From a checkpoint of a small transformer trained on Wikipedia: vocabulary 2048.
Each number is 500 + 25 x the weight over its row's rms, rounded and kept within 0 to 999. Layers, rows and columns count from 0. Numbers have three digits each. The size before them is the row's rms in percent of the matrix's.

# layer 7 MLP down (transposed), 1536x384, rms 0.077, rows 1438-1492, columns 0-127
096:486450504543487570508491550504520448492501488500523529461495529500497510479499529488514490500466486470498482532516524522533521499464504495474485496534492537508464497556533469467551516483495523532493480514503522510496514536514485486511489509487512538529449491480474481527450508470472460504499478491501502491523520506491513510475481499508516485443546551507475469505471491504450494466513
099:503474520470537517522464503507497483478485517477559480489532483464491531509446515495480537544466509480448480496494477499496456467494485488537511535514492540514498488490490520494499457505483503504516445496521495558466505505495519522527445490508513552516479468490512498499518521520530471504511494481513481507511513560469468466446476496459486517519461495499511488531480483496520488528531
095:506479541499490493495443500512512528506533525521487498434513507509485479470471545487520532511514510504527511485517518435513494507501494501515514519511494485506485443495511510520499515451490473487523516486498466494517501484526485518520512558528480499515494495486525463474548485478482449485458495492542478483511516493545460515504452502497493491526523475529514498510470472478487506526562
104:523511526424456482482543502459494515441507482499513504489497503498478509530484484500492465522510508505518490476505468520503500474490531455542515498513499509489463488470474508498522455490501507516508523492478455529488516516474520498481541487465515547530552522549485543501489500506526513479504467465513502566511510500500491518502490529527524558470500476535492440430469452474489524525473
098:505499485504515501524484509493475494479508497523505484453529517506495479482519539510478568545483507485474492470523501536494489542468473508518547533547513499478535551545444501499492474497494489480499502476489481469512493501497507517487468494470521453499500455475496478485482505521478501543514445530501487499508475544482513464537518487550498557487525478496515553518532530507500553548529
099:499462526486501515465488475493522509497499541489509499522492490484497498466471470492517521547500496500446460470511512445544502469520514483471535527479494533517485516489468555496507509513498524462506503515496494494458481493492469506494500456489531511515515483508459529507489507483524460487499521478454484473546459486480500501497515498499482478505527494503482474488519478547511534490524
102:481505518553500504521517494519478479506488507511496504496516540499498491444539544484483488525484523509462533495478454462456491466495505513473475549473522496521541535473487530486509500492491541526480494477497519479494544499502493483487445495464485520473522473496493470519513493491495456539491477478529495475530525505510438526502459497492453517469467511524502479514515492476527524527496
108:492480503492552527482487531489498467463482478478498529477512485523466515484504518481486497492481491507543506462470526490471536468542484505516487548518502498521478461523497504473512535496467440459511488493477519530509480486493555485503520488518510489541479500511498508497504508473446510504491495498479560464454478489523495479549509503494479533521509503480544521551541464493468459501535
097:503488474519502500498488507514499524457464498503510549490532501547486490504477494515479506500488478475546529462495493481496490543514490526516500526500511476522535533490487502469497535516519531497510528509526481513534472510497504490525478498498511482499511502483490487456567450511539539526549483493507470513485510528504478541504577512520437503511506506473502513476551492489501491525518
106:497503483507481480521547492518490522506496544532468495471546488490467495527522466481497530497491503489520485516481552497482496528524486463497514528518531477493553470496535465445510500512521486506501459502534449518495489518473528518525506478506523548514482518481514522471538478499515529529492461466504526511468501472505526466531489500483463501516468505480489482528489427495512489492498
101:486531434460513473528493518591549514454506516489476478504497524532492500482501503493486496544475524485508485477513537501538483568467484485479479472510479514503508486506525472509535511531468484475469503538516509527518543508521479527480519513490484499539482496541524490578519480498532531513522493466515543520463500537484513480514536515504486494528505564448481537491484529496481472496484
099:489508515500531482517498466532497489469497529491494480517503478473518534518474535502466493501474503561465495478518517466482508534508508489458481488554475537486505536503505458510526499484512525506490487498494473490503523505512519528484517521455480477491481473554474475454517518509481539492504482497541514529448522488470467507533524523541499507490516518501488474484480530497481507501486
096:545499519479489505535476498465496493506446467459516540526496508534522501517543523479469508482493497484465507553514491456468488530505512492475522513495471515470527510497518467510500496473472554469503517484520493507525523455505515495508516504481540512513458513531479452511476506517518493537517478502509487537501501492428493494478486505485503486471461501520472510518516528493479484549497
090:524492500535454459516510537496461499514519479494492467497472513491486497539470557525534481498524481512501473502551506475462535528547490516517494457448512493484485457529468459503488478518509467513508494486487500501463491500498530482527516526489487476504491505514473497496522521475485475502509533465578484465508529524537486499489497493518501518466482489507511470475480461536498504502513
105:513503473479462448512535486476507523521491452503475541556509474490467475489526513506480506529490516479522514503510507490482538472476473514503506513527485506507519517474524497526512510469530535508508491536473496520513543550508511549484489514504461467491497481520483516529497481501540501491455477515541520544488547492502542557505512504464490465528501507510532523527523460516555462526505
102:501520513482468465532482564494527505491458499485521534480444492499491482467492508570513493500480521483535472497486458484529508489483502494504513535511480486505530520472499492489497499512519493510464489495521489535494518482489516540493490499519529506485468500533500487469507510522494553461516492481505543515537477500478572491510525494517511490478481462489494477495505486461480443492507
108:496528513515494535522507494497511457506480426478464489493537542441514511474513460476487477486499508510484546484500489492479522523501473514498512443498510520502468535527504472519473476493498479482537508502512465481489477457444487504558508523480492511502517474516470475514549521504465520505447486429488465516529535496461539490499541527471531453478499549545503486527502495490488497521498
098:526490510518511497538508473510466476499468522536517499500514501469490527491519555522500448536491511494509477505493548553475504477478499474492527522488515482485517483484487535478500474519483451485481542496454491463506529487504486506543461468484474500500554479541507459525462503498476512518520509494500525482515541531520483444469469506547499464494496508521493490506496524501501527452477
100:536459476502528532454532501494519514472492500495508515449520476507561543526504476523504512531514518498516493524542490526471496499540477519476496473523457447524464505545477477480545519525496514507494524487498514523522498502517528444525535524552489514508494548504492513483474454517513523508465493488485524539502496472480469489475535473512511454489502468498513493549487514478511504499445
095:515452544454457523515504530546455511497538511555479501508518514486514541516535495494537523491513473483447521531520479511525479504482489482519518497523486511542482468453512544454499460484453529514466519493489472488473533517509522513516535495477489494520503510491522452484513455495539458475511527532509495532468495533490478500496508474488526484500465535489464498503521496492455488461495
099:458475502489447522501532520473501524469404494490514505541479503518499508496513543522499514520530500501471515501520463482512556519497503503480463522462496498509531446480477524466497476476509486514524544452476493509485482479533498487480457501523548460504501469496515549541494483479521524517513506472496484488543524493505474485526489534543459524528460502479528486492481512489476523466518
096:465439516488502522526478520510490513520477492493451522456504534498498493481447512462483501424515472490482537446532514503506504532502507511511513460517486471518499513482502538483478541543518536500517540543492491488467521501531517502472527496515517500477459465497521567503497481475492500525483528517473491493507465515465534483484491516461553525455510506494465516520506489490465516487468
126:492530478510504538500504459481519468523482517523496480507514535470494515505476493467461499469478513523492498492497493482509486452472507541508455520472481520502502565504477530537510506494517515453467526467458537508532473509527527539513530528492446487496474486491472482492500468517500527515488499519511518509479507502507453525512500484436509471496502461484514530495498484439492491517477
099:512522481492498449499549512505504534486520453508510482509543478504526508502539570485492491528543492503502488519520487479482519530502537511461467507497523472521529468494487478521500484540520517495514532497466505526503512494509523551488472483514517473503522508448467483543542472495505519482527503493460536545492496488537509492521456484497476523445502539484446495461537462494533487437469
095:525474537482473491564493490485480501495496436510524516495515497535493507506482508512481483503484499546453502482520475497469462507537478515527498525538544478524524468486517496501494528499449501489485524478499522547502543482500506514476502521470525536504537494545528505516478487500475502497490533512497527517494521487478480480524461528498518533468493467506496517553462542509481508495552
100:518481481501506475539453529480457478475500475505544461517527531504520480509519500502515523510484480478495471524479509520487456489517483488511525531508516508462479506474449491473509496485485508489540535493468461508462467491501512528519465510505531456520527491515522477500528455475491442508544498538495477510491501498532487500545479459461518552506451493479507527513502476523512540489525
102:494514488542535476487500516525520488543500492493505480479466512477486490517504514528458473454505505516527532493508513510509509520492521522499487517490516445509519467501489519500529471513492495527549497513524462535492513517519478499513471473475510499474543473459509454569500557490490490466461505476469541499523503524508522458488539493534474471477494483500511466522491528493489547512467
102:514483505490493482525496487509511467471483493521495525525568514510494503480513458496474502530501457462523506472532474476496483477491513511493518560489504511527496477502523535513545502530494536487498462441512535494482467521452528484524482499510491544541492524471463433518526482504516498471515475520531484511473499489482502492514494519508525479506526543499518484528504489457519497499487
096:484531480459530516478503483497487506574503500536482490491549458496497531500519501528498567496496468485494500495485526515458530514486474495466493511489522499485475483489472521535467483509521491474467486482512507474542491536484506486498495527519487515511527494470519478485482525472490460495472484529509465498484501487516490492480517500514474535554460490487498481516513487550547524508532
094:490477473469481468491519502476503517514461533492486501529508458541460523528532532501500514514509512521491511492502533508496484453485501525474470510460530481514502485520457561479487473481517499549541544454505500518496502487518504468506515481521515494474554504463524510535504534530453496516525460529479465472526481476489489471511479511489523505489495504478523530510539484491561522452490
098:494589489461479494480456496519486492497473507475471503518519522512464534489486476472539532524506494524515441505477493490508478561505467535514491493479471477539499490485479535512546474505513477458507472465506488494454522499477501515514495530528497510542517541475465521494562536496486505515528510507509505481492469502518506530498505515497495507509558528507506496516496486527516558492493
098:490465503497505490525474514575484493542487499531499499486458531499541465485506464502498494459490498503471503490527512508526500461521479524482546472502443487518476475505500535534541528508490494511536493506489479464497511502502454453486471504505486500539500449497527482453537492454487485451481499481488498496524453543489514503540525509513509476532519491523488528489519501524500505524510
097:524508505501457479484486511482527516499510484477458501466477537471435501504476504489487510482507481501535519532490500509512467487538498501529483518490479518468523496458504476473545519461483516511543513505535504508501548482525483499458529546472522462488472507470503488500492474513493496498485477508532517536522529506521480479500504487461524487469518480475487478469523498509483476510497
099:493453466509492503529483526522514531469532494512452498474478491482491524489501487482485495529488475483485548467515540501494503453534515511528466491485476507466546511502484479519526521482517528482467467475497502503484488457490463482427481517531518496505499527494491507474496459531569492532470555527503487491485519502502503526472475473482482491548457519539516491512501520529495535507485
097:467477490504486501475546526508486503490495497540457445497560498532520501509513497514512482514495512524519539484487469471501479447453470484489503488462539522518504497517507508518498504524498524490514510517455514511491532465527524447508497513505545519503532472534512475505481518478491471496447503480484503542513515510503475508503479503485558525480531515513453512508496479522492508513480
103:480513494519516515497440488511489532520521504531518488495534456516489545534541473484523495465546527465502534504510491516500516516474491496504519518486524483501500473518501492530535511508509502479502505454471538488529525486499544518507539491495473516513524482466551464468487485496492515517520505492515499488487462474495525461484472470504534526456506494451485490501529515485433515482473
103:498521495477528474523533520541504464509470492519516531472510516461462541512507477516501492512557485473471520469507486460526528505511511499502522539504488519483508512508527520502510495473510508512496564448460493470467485493452489498528504466481498519513481514528510515515506495525461485518464514522558490512474493491478459492508484495501533557495528464512510487518516493506513533527529
116:456514511518464521482509495505509464538507504463485503491480515442526502436503522556527490506509493469520504502493516465516541485487506511496508522482466507475497501461488474485551547481491505507478505476474533532515456459488482474455527493492505481500510502515547477521488483511506469540511513532516471518490524520482535476474535545492504494485482518506490552491497498504509477510502
103:527518498488483501456486473470488496474499458508525507479532510472491492452468550522495509483519492496545496498504511515476475500506528507503491515475477553512471522501474456492500513509522483510536514479499445495469484482517475457475468507509527498488501462445544543480498512513511489531511426552491456461555479487477525564499541499476488497448511496518490458517504512537484443496502
101:498481497458499528519505518509534518489509538439545497474494537518501530526518555464506446519502455490506531494455494490492492542503518558546535491467508495497539476502532500516497514497527496498544498490479490516536504484511522509547497506514478538493520498457499459515487509490539499506512521526509471490514505506514470527504517488479447523475492522494516517498509454490485444473539
100:512497531464524505463507526493494495530482507494515523531475461516468554513534501513518483516518498446489488506522534515502499529516522495499524492523592498518536495484516528508486488517523473530485522463510473532488514470531468509506509467481509514489544506453464502522490530533518506526484487481493469473547435454488515479503522486499468520466532500519472494502494489486535514479505
095:550479485496508529517511490507522486498520487479526526507533462524511519504497486491521465478517524494470433517509475449486483506529536479506472534515452500501464515552469479487503473529511480499493506480494484521520561515479514525518537491519508489481514469457520533544485472524466524539492531517533517484479442445469519514514505472475537520491551502514515516524469462456498506512494
102:525537496487516462520512485453524465496521483484497505475482498555488479480480482491469547513525498504489484518489499490481464449560502510449418493456490503517485542487473507484502503500500482496515468494508495480480495476476503537479522484501524495455502529505517458516497482453481492517491458470492489505499547518521517499471494525493482499519502495452469538512515476495478500519481
101:514495483460492545499487491493462512477480482530526479502560518501489490527519504485480524476512504527505474510519486475496513508480534480507515536471528494496501530549480508523526475512532524525511477485532504470520498508511534473488563555511516505543487522503515514462480505489454498497497516506490511506509541508458499551485451515505491461515434496499524539520512493506515519532520
096:527489509493520534486504487531499494522539542475486493511491436464513529519483487446506496522494501524493518475481483499494497498489467481485498525499498519496553482515499507488470490497466510476482530522485456530482497497535511446513511497504496517508490493528498509492530500480532489566493475535486451511488498452473489500505513491483504480483519506513511534485517454525454517482469
100:500475464485530462497468501532500508527514518509509530532456513480471518522509489504477523518519517525493452504507525530547483481488544507473514529522502486512491504525506494473496496493488495563531515484504490528483502516532523518493526497509502518469473475501476506537524494519534486500500464532506518454475502511492502516535472515522483528501544493467520511514499531500502534503526
106:533442503489524503476487532498531480495479501546563461513468478493511528466495522510504479453468490484472490499496498467503460515488477517530526550497496487506500535525527486448487478525495498522498493520540496499465493516512495533520540534432448494496480500510538532527550503490515498492493533530509467496499536568474487521483497541547528529500486495492482512477489517499485506469520
096:539517529520476494494489493537512455512462499498484511480561517465463523508494518506476471456506519527462556532474520457525498500509534520501526461505487550494503514494475525502509498487498530528468468493490478509526505513487498489519485504490526427499519488495503522479510505493514466483492475549500530489473520486520514501447488451479473509463506492512461518472532499493505491477520
110:509554520550521480518442474481502519424512490496523507498512517495481485468491495515541477494496472508491483493494511500467502529545480494484510505499550463503457490486508498526483469518487535507529491488523509520452481542505532511515498494497471488484538526505482526481520509518498564494445484504476506515471526503518498518501482473516505477503477504488529521502491449461508494508518
100:478536498529490498510493506507501456517467504498533514477505492504468504514486480470522529521478542469463485538494443459462544479519501453470460459501504492477528485484515532536491519511512523491526477496532477494494539506456555487475471480484528503550491496452521503522511440533488490531457503459508545455503495551499514473482504538491493510503489521520538486501472566478504511474501
094:478509504515515511569520499534524521484560482487515524503489505481503507502511501503480517493469518543497529481489482525489478524492488513470488464532467458517513556501527491485476522503461515536511460511560483498472526502488510555506531494475480519515472522512508501497518485484507471562464517480515517509476517517525526525493478461520501475510473491514502455497497483491458529485474
095:487540472465481490474491470455487540512548486523498525522528500503510467499514518489485530483512488517498520483515520515495469530487460479479521458510486490511499505477464509471480485498526540503472489498514423502507468446472502498507479518539477477493470501522527471464488510493532515511538501504485502491473498471521473501566528531525486502503497549478512470483489459487471520518540
095:480482504445506480518542505498492500500465525492505501464520506502503476521444483484564490539444504480560474532501492510479475471457467501525553532516500477499498488495470532533488521521523479462519489495480526534512513515502468479523491507494560499502489462500494511489513503471518520479536504492507502551500504472515471522519518518548515497498533524497482491546456552505464524438496
103:512475498534522480475535514541529538512466544504494475495465515494503503519529461496502480526498521538527517480488464497509534502510479481463505522487472506477556483496483502488528473484543499490510492562514488474494489480472480559521508472481545535532490537472506479517543484516513461494462487474483440523458547540528507482505476488474495483455501486491449493541475486527524485505538
102:500518510504530525505488455512435502518472497491522502517502490511463483491478538544484534484483481485508504514472470510516471492479496479524515501524531518483520479497469504526480524526519501499518476503517468547527478490475486481538530540474474509520538490540471494467505507508474530562540506489474475464497487459533527539506494462518476547482514520497494482489528485508512463502432
# layer 7 MLP up, 1536x384, rms 0.0516, rows 1439-1492, columns 0-127
098:513496496509424531434541491517512526476482514501512503514511518503522476502503460527503509485494489524497489480519508526484495444516473518463548492523489481517510507516492492486476528510513520545469530496479472459477521506541490531506536494462503498487489556496502533480501475546497504496511510533494513489471494499507534475532464496469511483466503505517496486464495511556471530513476
094:550492481513471507510523471495535464485451499516517475474520487494504573466490511465518473494509521449459483493472521517505504551484510565478510466480525487559522511439456476491533497509505524550528466509491472485475502505488508474441469468489501523462501533484519482516480495523519491527565503497508540515505485477474538519492544502525531473523492473478474444526487517536528523481483
103:478487504464529533478512452507506481496497548455525565491513456467506514511507445504506477483507519511488470498465486462521500509471532475495506492511466485471514493510502515516537460480510473521504531484509523500502463509509546547496496502516483502487473505503492468497515478537493497484499468476522504545508503504520471561508535475509516482495502489504551523456492514465483511525494
099:506502530476444477466537495514493525540523503491462513499503468492491473495470517502483509505502495521522508502530498544571502492466526485492424521495476547493492496447555502520485538466487455495502488515476515490546498495517500458482538479475503469515531516485489486491514486515481513485495523501498482481539530545510490511496473557487528470521530501484488514499508534479535493490477
101:484490490455514502546477496513511475481507477530503563487514482467502549490546510480502488462517463548499509508496480467483521450494512497509536445483513479518502509544536505478503513447523503521523499564505500485447474460471534491484454513517528519474528515495492492483462503492500519505525516518503503498552537526489426480542465508543515548485480478486512487493525540488545471498476
108:454508494504527503527498505477551502525492557478515537514493461496492483519473488515453479478496506503525448495495507488495504492502532509492503505510549493467460474518504483522516499525534513472476492528517470476479476546518448481485475494503496498491473512513512504526468492496494495542496460462480488537485530510532476501521459494528502511498545510492546474480516498457484487492514
101:498490478526487504486531527460486463545497528506459476511533528465478509465484493529488558515472501470522497486496517518527534472455505535518509480527523518486482473547512491480507520453474490505483521486516525485472521510475542474536554532441523513473484499559502531528487512502496543472525502502495516489496479480487498493471501492476503507531499491497474522510504454498543512515507
095:515517477499503506506497512536493518486525501510505468523520480497503504494481487488507525476478525500473492486513492532536510498522521497463504486475484544483532468500493528524449500510511475544478519497522529506462540486499502514493498533450502540438511480510509525517493527470451485482488516466474519510471466501529558481489439461469547490518502513471488485494535479464459498488522
100:517538487505484484529502496461479498484515514510486547487540490472479502450545468517468480443528488506488506473477500523546476469526421488504481470490465495513499509541532462515477477517476514458486516532485455504474499503483521489532496522534504546499494520521527504512473493518472516492507437507513492553514555470522486507540519469480509507524483523502494500502490532505530508428535
098:505472492480515492482482471498483499517534502494472495471517500432531507481508540500495448511484484583452541518511511492514503469532472537504501484529520504510519510514500527479546517444525503513535508468521517510533471471541564536525446566550528499455545481517476511478500497518462496525467468492427481508498497530534484546471478498503528475504527500540503487529487508476494513532511
100:483485531511463447502503528526493494499508517525511496490518494537480541565502527481491474529480485545496449504536468534487516472520463456492528468471525486499472485493512449470495478553490502536504495508468530482494515472486516510529484459483453513447448500508523507494486491504512487522499495482501553517493478494538512521480516476464449529490480498492494476478505480525530540500478
099:499478467508490490491514475484521496435510500493480491509476489506471509496536508465464506516476529497503508507551571525468531485491524550483536467488486503487524500473483503456508447510496465489542521479501525479509534463500516457512477448520503469491530506496535480527495511499527503447539464520535534457485525533502534562489478479516478495496486523491492496477507492508510449478478
095:499492541447525499479474456492498524506525546507520508482482471462473469504505502478517506488515520473488516464475503501496503518513462523537517491486462511530527513553472492523503477485539532526507483465497522505495480511524440491480499517522483509488490465503531477510506469540517445535521523497493496510523475510501521510494574501526526480479467526488486472475541463548541485499541
105:531484491496517482512510514468479543523493505462460468551490484493488501470482479500516520498506555439502486498499532496536515523511520489497518497486505541485509490437549476483550490530514507510537486508533530446499558491504550490492493454523529492490531475473491483525532527489495500516468495491513513516477538475547539500511514478472482513489549514532517458509486490492447497502499
104:516487491497530502457467501516449500527438487463512499543499511495562489495482520507519494514525523498513490527490534458505501557465530516455531476513484459526551502511548473483500485459522515500502504532496504507434507514509465543516535490527473509506503484508467473493486461506495507487523512524497494508459493522477483471487510489495527478499527473526471514519463493524509496491507
105:470473428514519506515472487501521494512509488512497496496519522512495494548527489498494480446474510506468515492479503511497438507480487482501495468466511463497490518463534507505489497485501491466501504536516498491463490487481508520513494486454521515491519522513448499526507476509511510484469507497488506466543489498506505475511505540488475505531462478526512492492514497552501460500501
096:483535489535459502481508516455505466484522511503498542518457506537558489495522509481467455517528505514488521466499529558478440509533493526518448500480509504498524537522461503479534507482509496505490491457471486472513497527492519444438491526495487511502493555566510473508515501523536490515506547464498500487532519498445531528501482504457531482510490504520483514478502496503495506458529
095:503486492485545449462510484487467479501518525534436500507523484488491447463521499474506465472512501511446487507453514487499509500427523506526489507469500538517536497504524505535494522498504552495502511503568530484542497527514506479547539496528506495498517528492518521521515486441520533484527460513515513486489485490524526497510563551447528505509504505479509514507450512503445464489501
094:504483508501502451480472479485516491477470519514503513503495474512545471540491523478492491474498444472522550496502502499520506497522513474472481514547485545489477484535513466492524486518486536449470510530490489505533451527500575505514490541511542549518479494491539534535496520489484528517499514547514540482424470491525494539504534470498462475480457462504503531498525499513516488511526
102:524528479511511493499514466525492522519476507501519498483460497529495521522531550462503517485506457531468481459499498462516486501539528470521500504469491539490477502486567507503493473539517491494509463521445519488484474500491502541471490506490454508507480519493485536475484482503508517505503524510491496523444477499479484497491530498494522494484520454493517483517496525527508561467520
094:472539500481538530531496450480510495496510525479442483513533473530478466476493500484512424554526425544489524484505546529517530475513537500477505507549523457494519540466464487476462467500469547535501500507483509494556504538463505534501450528482446525464477518482508527488487526528524486521500477537504499487450508517546505456481524483504529512495521490484506501493486494485521497528473
117:500534515518486540505488493461495452490459525526530455516504470484529501492485511466517490481508499513505544544493481487511475484513497552482493509471529542495462523513458506522454482562531552463493464418475543459519446466522538542496515516502483518453469504492466453496431502466508492463504476532517522523467467503502489517514475490504494475483493487493511533477480520465489514534486
098:500522550474528505491460497515494493507511481450532502500510467498553497502466497481453522475531539458517494481529459481483506493508487499511503504533472483495463500519447536541494493454519557521499524500523484521503526517528503477532525497519507531474544506466460495524472469498458492489444516502519498469531484505468489512495534519515516535496496515556554469534535546498488525516500
097:542515525475511491507550492492491502509450535478433482505496498492473502510461496508517508469514535488495515518466517526526550493487484493484475435473513485484450495511501507531512537524493534469522472484474474483476485520494487516532496493528505511485483507500505506535488517516524518493516500494515483501499493477505510462460522476440493503495505506493503485508505493475505508479450
098:473522472516515483494500465490520499548504550484460488516488494495480487470469562512472508500534483558498481486521483457516478506510470520476456477502502451547510517520513517489446512482494495439515506502492515509495504526477545539538496510522476530531522540487479504523514455519492500511497468489520479497462524448493523477496510514516470508509499518532549486567489494506502505508534
099:513465523492508510468517555526499515522538477440527550508504541521478473498499507507530486523484501503481520541505499536568504497512488502468508511481442481449483459515476447469506495462516530482475525456514520493498523488469480517518546527528495499522486489469486515476443483477551509510466516540513462462503508463470497515513512465494494476496483508497521528477502472522537482533490
098:521475514536499473480531479517497477477511529504514568575490497492505521482492459480516503510556503521499494510503504513497507459486474542457460461475492539540496540440492483463478538455487508484508497486526469491542492506481529505465493489480501477462512545496515514512483479520486502528460508521489494458522499464497472491521539457536509502486501500529485518527473501521485501505496
101:468521443484488517533510504489513573495537535510475501485470486481503514533502549516511489511489481507494470503482486517488505532515479519497475505505534487555500513493537488525537442509499507507462459473482543495466502464463476526458475440514522484516498473492486483471518485522470508542463497494487502486490521505521550511495487523502500564510485505529542521478520492526508551479498
094:476493493526485510518476558495499513493515456511534527526482526490529529472496463527465530496549459499523479510483533473508490555549515473541489463494472518458502553453485472475503510490474512495496498503485519505511470518444479509509458539457506471506481474519510494487503461485478557478515479511498510486502506505515490496525517491508506494498512492499487516523448472460451502463521
095:505516529519479548487526466539458521523544542476512499541503479453462489494473497507476516510519479510517457485508496508487492500508492508511420500488504461525484477558504451503504527448476547497479537535487517462496514484515512482507507510471461499528524464527494531519510513479507521525484517488532519497511513480531491512480449505499530482512510460464505495514526533466463487479464
095:476500518513470494524482494466477503507485538493495422553525502507508509493504511464455463493507441463541463494526507527482482507486541513501502498471517503498482504507502454515535505458491492529523556464531521483559483500503475505490526512466493513500549465485493516513494504520518493520451473508567504499499506527471539510518527493508498460527514496477493462495497520515531560492470
097:515489466465488525513465485521482492503510480498508517496472486487500527530493464476531470537470492470500509527480456460499500516496530496526494478518515477545509486535520492495462539531545487537511502490507495464501469523534498510482481485499517527500546488527494558528471471482494549498474542482505501489459503494521497530491450521519519519491483512479505468528490517489459532533520
103:511479508517492530484504517518545529511490512519486511516497529485483488482478512488530514500517488519483518483499481518512515524437519533510494521510489483502518508506515493497510487437520515448476468496522512516454454468504496505518481494487492491489565534438499524510502513546502498479476501491526505490529506497485526486487523511495488496514543475489521506525491449475527520502481
093:475507492486539487493522509505536467509522530464485475538527471461520560474507474493482508486528484536492453527529513466501498501442528500521520486508476499484518492485534517539471523521524466506532511454451452495461479495485476468501517528503485520486468500524488534462489513486512496532503537484526495492479448527502486486564488510455502461511527480509482461511492451525492494493476
103:526502516486486484493524454497481485499466485491537496486499498511486477529510450511505459519489491470477524474479512502497508534509539479467490456474514522496537485469499497480502502495530507486484527459492478510545549505517483497517520485497487475473472460487475499484514494508464489504481492496497468503548525521480480459454500547514523478523468442518570502484497522490506477485487
103:507489440542517459495460494509500508509464526460479545495494527503502529490515528495518508503518495443504547479508485498469495492494475518538498482497498509485478494466547482488487487506493508507494489514494514498509494503451482544536495496501478528531505455470539500542549509511485507490477485507556471506494514471502507520461451520494530468477491508491459468486504483500543481497466
109:516512506524523496511477474544507488492501490499484507504507481487563524514531533475531480497489459509511532533544526497511550522529533493459516497507490473512507462517516488531505488522481516518470510502512533520464448508522488529487485501480465539518494471500503527468505526519490541534490530467500497486528544475501471495517574544522517496529500527492522500528491570491505456462477
104:498529524514512514492502490480539463500553457472524564455536489524527528461499507510526500470541524525477534511472473515536487513467490501538502477491554510518537492491497530539466526502448491485470455533476525501491538544471498547502504523490553476486496536503524468466518477488456452529458515503536467513469543463526514524536478519489491510490506505497495517520501508454512510505531
097:513528522501492506499511462497538491506526518535499514486482508501534491495532536492468491466505479510494485533530521529499481498540514476471521505510492476518515491513527496532545522529484522542513507502506507503472464486511523492508494518484501464531485445523478489524488498509456500531500461506526480474496470523507523457486491557481477499522484536495481484487469488517507554477487
098:465489530453504491474525449516528483511557512556506503490455505491489498506494530452537510494471501474455477518473500471524520474484523521487526497458531485520468499511469483466539446528542515484521485504505502507525503473519525436511524495515492544471503490492479493477516528477456476503484513495463477497507489533501486480490435511459502495509477491491485476520474491534513474508511
097:464498522476508459489469540478507442448492479493480489502485459524543468469522486489540479532480448535520493534489490503516510498510478507456517463453490483487507525509491497485467475507552544522505507507507487485471521502493507517553495526463553534479509488522476496504511524465468494541528500511484535475579530499511533478503479517558470481478473527479480487525527501503496454527499
104:526515467489492524466517490531490532536527473475526526493543460512501503506512519503502475509528495494519465542507514512505536473500445501538493501465503488523509529511464481526481483498457503508505515519487485546499534485542527552488498511464470554471447525511497506510503525478525460531501550497489488534442462487508523537524487507490491475497491457506472460483474514518507501513525
098:526511494474483486515513448507496513485504541533495500481496504529552533506536512497474478499507499529472522498475480490509510524467486482531503488485468485476480488509495497484482518454481518519522523490466509511473456516497491500511464496447448507497519528541460486513464491485483496477491510504502540521466512461529499506439523515502437510514529540468517463521505457479487488466526
099:468489509478496476455505479488522541478518534487519492485523486561447473490485477499547467487516525505523496514498526503556464531495507471502520521517520547505503499486521479523468506464497535470526493494466502514506511506468475478549537521525502521493479432519546521497474530527525535510501512463464527485472540528493502474487552507489463491554489479480543475482527516544525518501508
100:486449497508503499449491555487518490493521501489536468501532504515506503504471449488535502442508497523472532492484476492496514501511468512491509497487464520503520527488475490460544521474527448502545531476447481429510530524477508499524521525492500510479483494538467510492520498460504480506540492507493514483477449452520544550468505476489497482479519511514479471530537546500489528502488
105:518492543486523479464515513525496509525519444520501509535529539489555498504501477471495536482484497493510464465460495515501436496481484475487495469507538538523512513530478482507489451520484515525497522514518495486503523516487455471512538517486470539513465529492501516520498510489519457465541537469465521472487456510474515521494558488477512523491492463467484523496489495491505539514521
095:494523532508475513493527485454523538530489456484464519533496489535500533488550497518488510515490507494476469521542559527462531476514487465530483485478511495474521523535502535517500493470496523523461516528517530507499456487481513493505529490498465529501499493481470501502476483487507479488491509542496498515468477496501537456525503497507472474483545517523528519514528487486511485474526
108:472542515488484481521494463466512468502485519470524500505496484519549515477456491522447453528521511484511505496525524475533534511537528487465507535490466516486494488487521492491482495483468543487541443497477503503470449494502505521515415490526496495524502512513533511489477485522502485538484486517477502525492494503508505506511507494526484453494494503509494490487514510498488504584510
097:526499528473501466516485558551533470435492505487503482514478493548510471512463500513474521478499468515485437497493530484474536487471493488483488504489483520513554484506514471457513526478462480518549519506549534493508492530519463559510505492517488494541504508472501509492519554446491492531474484489477505472537474493493496500499450542466447539495460473531515477526498491506457489529435
096:501509499541470543481459532499503536511480510524475499516494449555491490511454447502481463520513465486496508506499480482491500499452485508499496508492516542526552523485514477452565455467495489484506510479483552539523470481525467483475508512553453527514447517523521475523522480478514442477519522491516515505539478484522541535505496543477481520495503520468491515493520490523537516505488
089:472496487459468493496551473482497464526490511436542558459516479501457537514478530517511472476478426515497482540476515526483472467497452474538484517490515487528443529497495471509487485522474494520551502482519519496518539529482525550484501518483494489486512502472481461502542518506479451543469529479529496492501486510540491496513517492482514498492509482488505504502519544529542513474497
095:462458524479505520511519456506519506491474523516531441520485513523511487520529523489457452494500526494523479522431504502504514465533487474489488492478493526495488499449491448512494524512511515463538496457491495469518476502493509520493531446534464492516511460532483497530467509503479509477507485510469544459489477529574520533485518480474520481485481501481508502491487500463538537490493
102:476496518485493527531507492506491548493549531461539492494489569509494492520486508466489496513534496529493513497512529503482485540491465487531526510507496462516498467495486486487531503545497472450489470524527543492510480499506489478479520440488468468477482501502470483481487489515544519454485468471493503509486486519536506480514527517541522519510494469469526530504501528508483503496537
101:522505528476496484540474485496476516510498515553446518459494548489424495498504470442488506506512473538525493483485468505506463476503539521491481522526517496525474506515485513484528485534539488507500510494514526500517515513495497494543501546486531497517499489497477507496516493493526459555453509505472467492544485506451522545463494471505481490498519507511485528500480515490523466431533